Weights of a small transformer language model: tied embeddings.
Each number is 500 + 50 x the weight over its row's rms, rounded and kept within 0 to 999. Layers, rows and columns count from 0. Numbers have three digits each. The size before them is the row's rms in percent of the matrix's.

# layer 8 MLP up, 128x64, rms 0.104, rows 84-127, columns 0-63
103:568490474512530519562592468571513442467499511422479532558535460428471494531560574546495464489509492522535527420501533480546578482565479453498486460438640573428501461541514364494487424497418506
109:468522406559546515458510445449490551497360595565567459560511590500561508468449476520489511512437501539414465466474549501411484496538503542563506500556517478534510555479457601415600505536529480
089:556449485485524463530505524529504466437513454536445570569515435454417426521518428469443512516514442424512500471485480485531515500511488595471441600469561504510635560456507448539432611449555587
088:537477418472519570428520498537493536395631503526476518497486518456568465507568544526570415476525611479591544469560510563465475512526509577487479476512486499423516532591453543493566498583506574
100:403468471499513458508428539524577523590440392561489560510520528521511442506420424495463566551472389455493591494511501496534455551469480456432488651511580550491538511532480513517465521475471482
101:599554526513562515586464522465543475570447524468496442492513634491462486433512450539510458507521402559509492573469471482361502497416482504512530499470508504535439502409567465464474532598439526
096:466561506470428376562394551490469515476444517448476558588441496513489496500395440402531488469438438485454398476543545459458484588479504486490537494555515452436496566495491543509514524482603501
093:524511520479613468531574492554407478481551507496589376506488445541547592458509528434593526445497545516544498466485549546556484463436482491493454527591484447539493551425516545402482519466444436
104:492483509564444570520496498444503451466507437411466410511549604550488535445461488538493516512433511434492490557438560504469435538498514496489542462452595647557505553442574498436511563457516585
100:529483465588526397395509420515482552457464512561468473457562589468564549552476479577497510518590488492543550433541581516472406501499484543430468467560462485496573559560457519539557407512512505
098:505477467578617470438559549453571534495483433550520531531544494418438510373467440440406498497478481465545439469516485534426532408551546532492540567450464484489478508511563478582487528590521537
098:580532519465478473557522556541422505535505508555510447473461490598547520439494460513478509405514558512546465517544390533514471480489472504546460499417580516487524513456463661408489417405479533
099:478439541539514476518471451492547546509430477432544509456484568430554540497544501487550514544437468574397484594510525522479442395440585494457511551421586482487601507483546485508440619525463515
095:577636530503510483507561546449421453477434623527542457470419528515508477481409485464501496461508500383531564499478466506459517524555481518491499576569429496506477506573481537439493561555455599
116:481563433516465477621470511467443469436489382477495540480558544476507547448404492543456441503534458518459466510468475481509568400587497598534448482454571441456471498582430543573489456500491539
088:421521526506512487494508428506529533402517529429465439475563424455368543535458517437444442537570519483459548423510517475513566514445512458492509577614403527520467468540451497466449514545441421
101:379542519499461526510484531492521530401430515458428462521472413555532468530533467493545518511436530539504533481524428472543547602469475558566581440558612439455579418550551466484527466487505562
110:614480596533506442546555443503464474510523466496456521450524514515541484359416528553442502486511596518533431456530443526549553547590552509472427453441554485454540490420544496541536446491473435
099:557421507623559447513487553555528476459479489496539468523458441494500590466439544557455446529439594535552506468608562438440505504541462457545464504451513509537596544469561501551536430473556425
092:486508486516588494584491462501514521566448392507554476446473481555547529559561482581452470525510510461504410396492666475459419442487501441512458548496520443495594493446496571497517464534503479
109:526427558464530432462531505537518527463574465486526538542503485440449543514599602494590420438590511426593458443546512582561566510496492467459479456455588532477495479459525534433464478453488420
097:524493463496461530448548493473394556523452571446452508490525488554437485385456558440512476512491478554456540624482510487472557375497562537463531578568463540504501548448519496506614488558431530
085:483553495470418487619542532503477476474489492521557410524479593548444510469508506486585431536418468471484429529537569531582448567479488502593573456497512533597474456484473430439488565421553504
089:474465439470436542501557492571441527476475497424481529607493501559564483482519520463520447445517482557549557445562613602588432517519468486608532540552505520570560529515522520610508477550476534
098:464502544467524568438462537447515550556569505555517578545463534453534462384554450496432523454438404509478442506482513507593614577421473520520533512392484534425466551494513471458513559469479530
103:515490457494494547458511532538443572515497517429524545618474506510427572440531510424472451463549529442468525492526434543493540426619583458525518484401538546544393575458498442486520520511418449
108:500536552467496477585506385556554528561447550492490462454524448446500569518458589466563504442501470552551431486509497500522508575438520516561534556515551588564475403527528547554478568580401450
101:607525384493476455409577500466528472419523530468490581490520486507550492427612502432548525534517494513482584575505500489500559447525563525506534575493537531448498607475443464529472470599472447
097:512448492542446442459467517492512489588507512561478444452525554491475546406473503504521560441555556468427524474437517654424528556564602526466515450556518542551494437570469517499472405469441543
098:495518554525420490490487503559544419532480476429443562566490542484536554514439485546503536502557578487593514540526570487462582514529529406561531447522399493435529466536422620451419550452521501
085:443456531523515427506600563494433405469477546506514478427440464523470530527512502629488573464527434440422502567439451492532534556461478511489502482586485482518388451533511539486577431470453425
112:616503514523545519398541494556528511480508488498561444483423470501567489453473477623467509493532577586520502539589474484502483510465465451493512637521496522555584448501554548451461589413496519
096:531418557485449539387578466423487546550553474432536440505551536475484499574589508552539451513486432488627498469488527514497422527442508504550493504544449554574426545489496579529474414493560473
111:414564428515491529491431477452535606482442487553608494569508556570593471485469497484451505491425516455526482471566548538503595474516487538507515369471521466397496484405459441511476526464492504
098:510558481548485494417505407472442496492515418521455574482420623542572485519452448530471543570434496571532581499477485547505505424496516543486441500571488445526472600455551598529472528489456423
099:555527485519466487438538448520536462569558513518481432522500431383428516491450409559493415577514468549495536555499471490558503449378429406400506534496464482494527437557471466491405477540501476
106:442540444495607430475564530425436463503510504579531525511472583523564489392463524599524526448449478484545528502493495498518436457460542566384458525460524522553510538483538556544512523364498541
099:538484465481443437551532630575505592491423530524472580517489487511494467534459496449513554545469446547430450575491460515490537479552434541641490571474451462464496556517507510497567527456603561
098:473456480512552408556630500443511474520422400530513464505560460456455510497466440532486492547530579468520499495503477434421477519497462597432408449491443452490485521444457548478449528531573383
096:416577440557466505425555533535526520608512495556482508454419510553469512472404572536528434506515498446508426513427512583532483488479548575450468497509436472479575521418520491505532538578531621
106:488549551500504437471403466504515569571461526484419524497524535411537519434445426471523505558511495583489450649437535459485377490496546456577429468501479425496550468494454464566493532499499455
088:475555475524595540573436540527597477529447583526559436536466516448385458420522434486474495524556532515473542436463523458438404431447431530416534502507479545530462497448486482498568482498435568
104:534487585512475586562460555544444492492474417508454442498480517474497470444582563497495446472522431428460425527568447466532485613534555446522502406514444526534576443435519522526535526426400541
107:478516514494484452480434547507441433452484501504527487498372509512514434410535446459535564495469524511429491553527450587434505572479431607497454475494604474475571495538539517614516480435581441
# layer 8 MLP down (transposed), 128x64, rms 0.0936, rows 84-127, columns 0-63
104:463622581386504488547503435487474536513513471489473447520436551469504498493506463626547471573567579526453477562491522466480423523574544528435459510455512480441428551562474582527462431507453462
117:502449560374335549554628514523498517496463493506480526495561565499502513518610473413503535554506417510502479550527572508519534463493494495445474464468451435460467543542534526466409521463537519
092:561508521510580498499430517500541430525550524535546504488569540507502537475474512470483430556305461411408542524558521509587479490477466509485486521523456471529506391476498538401522534426556468
085:477542434679485520494455461499525505594531461508486591479496484526497512494459546392505458566480555475567582453535578423538497464541491597558465525508485471464509525478551498440526556460531414
103:511463500423495487503452537432457472520459461492582492500498544447506403504507520559506534542573414480530523398498538524419542441362454501475536473474384585461452426569461557514554468524541474
094:519590481391575534589447537534514538467494496497499573433575519483550483468518528550461440544405453541498447516520446583544481538479474606458498556547545520421542570596433513496437521542477513
098:516452439389564473517586445498554614567444554513450531565439544435493496516479530550484430415477614518516462515515575561537511515508486527521452539516570500489474450385526545461517459498425499
092:433504437489469540537489517565501526507484516532591496463429531510577434492531463493498444560596506479552631513599410577477554525538521538442511498492472631444529576552527478434483488501472438
101:506509512415485518462512423452502558453477504534559519565503560512504588519522548455393443528581588491537522515489530507505519456381493498536585559431519478499416416528445577447406510447565484
097:448456513303462499498442526537509509477418461409514499523467537520452411496495487519502529489473604549449446479528436425465478527447495489518508564575465563555454476512365487505513486473500508
098:544433472380455475479479503387591485529423483559537525575482520447422524508486435478526591573469489545503552531479417458537543524476524458534541549520464444512423470505539538559454480613565504
104:542583516592497400515600467513502537487554458450394547517521506482465547478450574534560496462547521468605415457509532526548464501568506490480432428523541531500475587494528610510418482476449533
101:504483591509537539442466434513569598504509489549477496423565457483418526512537519520435503551460509511517442517486454517362429414421537547409540523541471520529493579421489544472579463510565545
090:475476522502547446535444561474504489443457475375529511523505461542464544514539505521514540464548507514554485528514523451457536506520482591462448481571526570499636479459541359534463556647444491
113:506528462672471478502555558471493458486523464455493435456429515523525602552469564461385450488461517452452514460432402523426485410495444506458509502577453472468508514569508502484452453560506521
091:517503550500554479567413419451420513538461472510564449427508474514490505533524551493521568469595507509485482449416543495505526526497476504580626439554444491512600580425491589426580504466484518
104:491523521655507512533434471509499434606479408531511587406450533431544495554495491538483477516510520444542501550514390489442478497572482514445471457501504608567558501467561575497491555512542484
107:470382593497628520449470448532519471504489610460526460440542468533488515613464431518601476498515502531496465512471432457421488510465466444525484575490499447516509512450624449465474541526514478
101:555483499517449392516478543491569527452432553484508498542484458470393535567512440467458579578484529426558561588536494411479505484503481491509546474459493549447551504560638450559532504569471561
091:527515510492468540601545500551533520506524499458488393522429425487541511497484486499399562502521428588505489396538429529501523558527576565475522607477584434460401472509511485436469471442427490
105:549563439512468390486546452544535503466551484454400510527499549536529453397436579565571492459560454498439472455452530443523525542561542526485461496431445527561522432518466569562390448516481528
099:547479548460531515412507496550536453470577500538429579488499581475493574480436510535399499477589599453527479496528500518473517418591447522505432553498436589500531448544493482588440461564429515
090:564532500579445509533476582477463595485533539504481560438492553541522342577505485461470439478438499530493438551569433577548552494453457481474540511493457461424516561534519512443481477462565400
090:518570614459552540502530547554500449465536516489493620505480558546482483544445509517408517513482462481571610463472519576540487481528493473473521503543537536495491527499398508483589486368431601
100:455434462499462468477595453496586380471541508588451492507449512483462506495480422612534602479481509534550448542463470482479507532488580452574519435450454505515423523481471571559391468535517532
102:507434501555475509413505541490394530418585516539503525354473531551474492537486463519451516547514523424562545475436523401563482481489523533578431566449574503507516437554458451537522537414483509
107:528507469521512498620509513507471588496487554503519564441509513467481480397488452493503580451426465492494617541519496454412449583489557531540479443499518491512452566596470444423521643507520484
099:555531538513501472547552480500438467499587425527435431503440441433423549509517474715491463516503511520480480496458492470467437571478478411501488527402487443519488439459476488444467497451506462
100:438407412573449476574461569426581567435470448413496509607606570500490596459461566490479487524516481481529485515529453526545493546529522513478578511521459427512531467434443487537533523511465541
100:577451502506599445556520518533485528534478589518538508451442514512485506555515534435606535518453428494513553454455474464509478542475511478440501462459519531454484447402612498500653443523521603
086:602556588549539414472555515510510560468474477531488493476424501550420504553462504441484584500489595601550438504508457481430525549487499415448535538398415452558551516482429517509468531549519522
107:562528495753515484464545476525502467506530547460519493533560463502496609508460479513544481488508465549532487506502508491461586400451522424492458560480463507493484505453599475511542518546499472
103:573500539448525423457508492445547571463487482517418518505515443585532644560533527526537477451524476481506543544460469498474547415451531587430503551436396485461507503510436479471525486581460392
108:491486504500486569483413539467383514446588506407500536504566598418476491490464528535522409485456477518505475465489454541608539508501533472527498512489443624464406437501557491402471538490555487
099:446402544459471450512457537480589605514453477470514481462454422553489471500509525536480509437350456502569556575453430405512506528454430501517536437524552505488449549512510404423535496499486522
108:528481487258472474487565492544556433475439568535544538585537491512515495496501512441449437519418535536456477506483553546534582515552521461486528531509465522484502500476452547523517548570561479
107:530570467408550484501427466565517521508457517568479453448488451579496475452582398544542468443503491534562496570459496485427487455471391509460579563420499528530525547474590553415532546499435480
095:481451537634445537531518522520485482442517502480584498447584512486448533502521491453479454570549483425588498472437475436494538503408548519411514513560438508490517486540463582554403436477402569
102:467472469469487477550461514538596436545390459557485558548441434432390543574556446475540588564425488417506500482492554511468434506532418552489482437491497481450516567578522565462493493556495494
099:513480454540499495468512459505416465440607375440474388423485507524453562453462468564456392520464510515456477480463509518502463540505555520501467487555488438568457494554573568576482400499492429
104:532490535518504486472530397465425521469567580464551409460498396508474479474448507579571444406468498459582473575589556532500575498559500495461558489527504487492577462482526448528444601485434517
089:523526531538490525430500425473486521505581505496519479451540397528535502504532561623410561419613516438479524442431407548442497464580542473444516492510465512503468464477431485482388533524559478
101:516416551562491413537583607451447483495480522466505496524530564490563581583545557493524517449505524456478447517478462483499529518430565465398491462420501411484557520470487481567368487499430539
102:476484518491434563486567532493498503400490571495594454579479499596486531477564515580519499500558381480459552538507519503608497485448488538573517440530549404492510451491455433456586440519463435
# layer 8 MLP gate, 128x64, rms 0.114, rows 85-127, columns 0-63
113:452476474572429496479555477546525547493463475535544490593535463499512561543574475465474563553525546527442505564455459434525519537524500521560468414389492541456579489556501526445417415501452642
083:492531480469546512573490511461503445547606430519438580470516567410504437407480494417446530422567468515496492472539449385485465539479551474492500531462504531492601533509531450534500589473550608
087:554433498477507327581512561432486445460539480442513436473526554514424509449499498448538497526470440516465402518420566465470466428467520453457577521617435493536550516515511454544484519507527482
101:527451480530516611493443508515478429525481512566563531496508412382467436537531422562406571477557497518524413532456635542497522495453432410529529518495447483565474449508483468516480505444499453
101:568565430548480468568431528482533488475523471466464453512509542453468520508524434387545506458515539579563471544457428419430501451572449547490426516491465492524553507432573507495538570573397593
097:525448483470555476507488565506524529525492466481437453540440418539391465466515599495535476636530484522430482486475447485465431533542430492632505494478430533548414571471514549591540541534510503
094:549463438548482417473412559481505498475417405511539445422540553489552550459532502401490417525465418572589513541489497448442543516584517440575506526521506493489541537469577604493446520499505508
103:518486519530563500496639505427562587468547504482451410549493533532439537544541508520558570571503523535513468495517526516514418516484538544505569388426516544543517580467524422483501483565455618
101:507492474602517464491556549504571416494483570577519543622577518483549517484532413577425484526494520344543564527495499519447467468517499508452527443494560518469482500555572436575525556503503483
098:514475383536460588478472485580534493486433541506563495501474450479477556592533478500651473442493525537529465578448574444513511391572496548475527486487527454516530502446562483557586527482438544
105:445425464508432497488538531547509545427457505457517498505563463545364571521545427530551584627509508524491527500418521414478495461512472532492458536521443499491564492510506439518532594587454597
096:424445542502459535501396493418600516479465556534492600448591512426506508580486412471549571527474506455454530511561500520418527439492482504480504550496489475400548554456492553444526441589495545
095:505516411529420426471400441602599572550453400411508526419587545466509548515488463584486528509414497549508473480570520552489545496506518434536519527439519552485497510507525492495576538485523453
112:567488497525484522504486528474487391536447527538456450566445608441540537463562460435478518471490593452552489502559414522535464491428464442411576523532501479513615532501589478503485421505437572
093:550414461537397443359545466504512533459489443592433490558541609542531430472437528493450452543581532531417541516517483510500482467482431511503571476520480433551590522507484469548475496554486482
093:514456540565493482517446498381448537557495458544540467465493492516471554499391550440563614588505574530445510483510520518569483467514521553626490589498566430505487538487492497498411493535449574
111:482469558544560446503413504508509379520448420557559568483420547392446465546515444487468507497519525438494572459510481542514412578454398549493478456564559445523521508544483522483535428434475524
096:465444415475471466486570504547501460582479480516458500483562485430406502514522348438600571562570489443576509522407479476519499473449473506537476538512554509533519528464492554563420491560427542
091:518585528500472503572501460552577505631541504403547464535476435481524615629516526505488577437439480414476455446448516454472582552553453448456553520483517497502496512475543495477503507548435517
110:470503538533464487445522453552542606491439520518526476599525535435381573592507416503497564587495496488471471494530457399388557463482514518539506543507484474550470549586499454533513502601496467
102:483484444578397474659482559538508457460470432453472480543503540549477491547534513537456518493447594568510517438482576504428491545477410418537447463549467485477522454432574437480506548448528478
085:489526486602440487478515598498498508472502452444516409541535529542563491518514465430525440567503407449522425423502565509445514464437404467498554567518523434484478504592577470606489506513486588
093:538468505548406561474493543503524522520511524574512563537413543444407448644522488467488474493521578492492555474571544541478537449506458601509570414525483506497508409450494515493495479362485496
085:608473443462511483451429378510447467465437598502538561579505534502586530517471533484573480504470484532432532565494464549512440375521552477483547494531515536568523598476473578495486492446520554
096:598574535491536518520604548423499458604480406568460526539426438469482516486452452528516582458514444464489542570455551389509452495492484473475457494558478446528484453491519573409521576473464472
112:544480515596470486508466509435577441561325447513466421428454563490534605470523556498454522491477466496502469513462581492488573560513475537490463497581526481572573520470589469482454483536473506
095:509427520485458495556527554555412529471533489617556548442440413456535424547479425484515564443580500496520494475483488428456500552498471500585546498429482457499463563453521523471610544438596532
104:494398407517410432589506498464588542443471415534449621495516511445502534458478512478551460517487554444553480490439508528600446500507469518466465457464473436469568586461482425482493437508468447
098:519454519538493506520502532546462542467488461504461478553548480572520516481511488522546446640499561520546435426385486556542489473496427537551469444462521433500688448531489506518471464552563562
090:536480444430531409466472508549531524488488525548493476513489479566479442474411503491443572497433578431564419478530572384543477422462414566527465551502532514528499452501568550615505552559545494
102:499499446489428423559525475531522423484504442484482479534526446431396525593468445454474611547514445450496432448483558470519498510509431548598434491517480432492500519498465449569432441546390448
102:481475560547515450565567501415535463522611552627504429549527468473492494532482532531598563565530551581519416556523533520532465480504460484566417541579545452575519493550477525482480507448441545
102:498488445556533395496536553511527488551461476571480508614497488510529539450408521435513509529463581424606449549515531382501530529530442563502498465493482454510511547416529516615503447488580547
098:512530476544468490454582597571558498484573563575537520385575461505508592521550422428493453542454537428457486505443506523435485435554543473519594474537507555493442543567515518531562577505486483
096:521483555529462534457556515523482464535445479471610452522515486393482606508520536568435559501470520505493508470487570573504469571427487445507511578528410496544533534637460413546550487438547456
097:528444490479533543478557605569479448458544473509561503446438481508438525508472492427530583570530435477622578423518444565409557464600522538518466551472560472568526475472447505484461435539503499
095:532436479491517586402590485481425456495481498542504411507596445416510549480547413582542565490536422484556512482466468451548505528486473481533448507600498533543561469487486458537488450467370516
103:507472456582460494510464507596501559575535528513441466517447428502459539525482465446523589501454430496505508533465556432530444450546444401618538553519537486544594489460558485543537377531474548
094:543449450504506562513533467519511489500438553417490435483481488569451642421525470491554629507450645476569492511535430587473533469533502520504485468489478522555457472517493427552446487502426517
104:559474480481536533485529490493495536448550543471479608420537403485481510502487560535561503515553439571637448581571600480471488543592552530550482458498430492495483578540487471571557492468428484
085:463500504518513495479535511571453538436430562547555563528481334550427522515368500513489519527515582534490514493406560485570480472507384502574541486489471577550483553518461515545476496447471523
104:489514481581428441465468554521421419454406550441426450455535565573455554537419443534540573538500517519517421542448555481488489481518460452560553478417494480495540508558578608532493469453466505
114:499505546508431460465570493539495438440361574488478477544447490448610440459538404570552520462576433430501418526409441475538513506463419536481471485523543489493604451479496519497517520497529491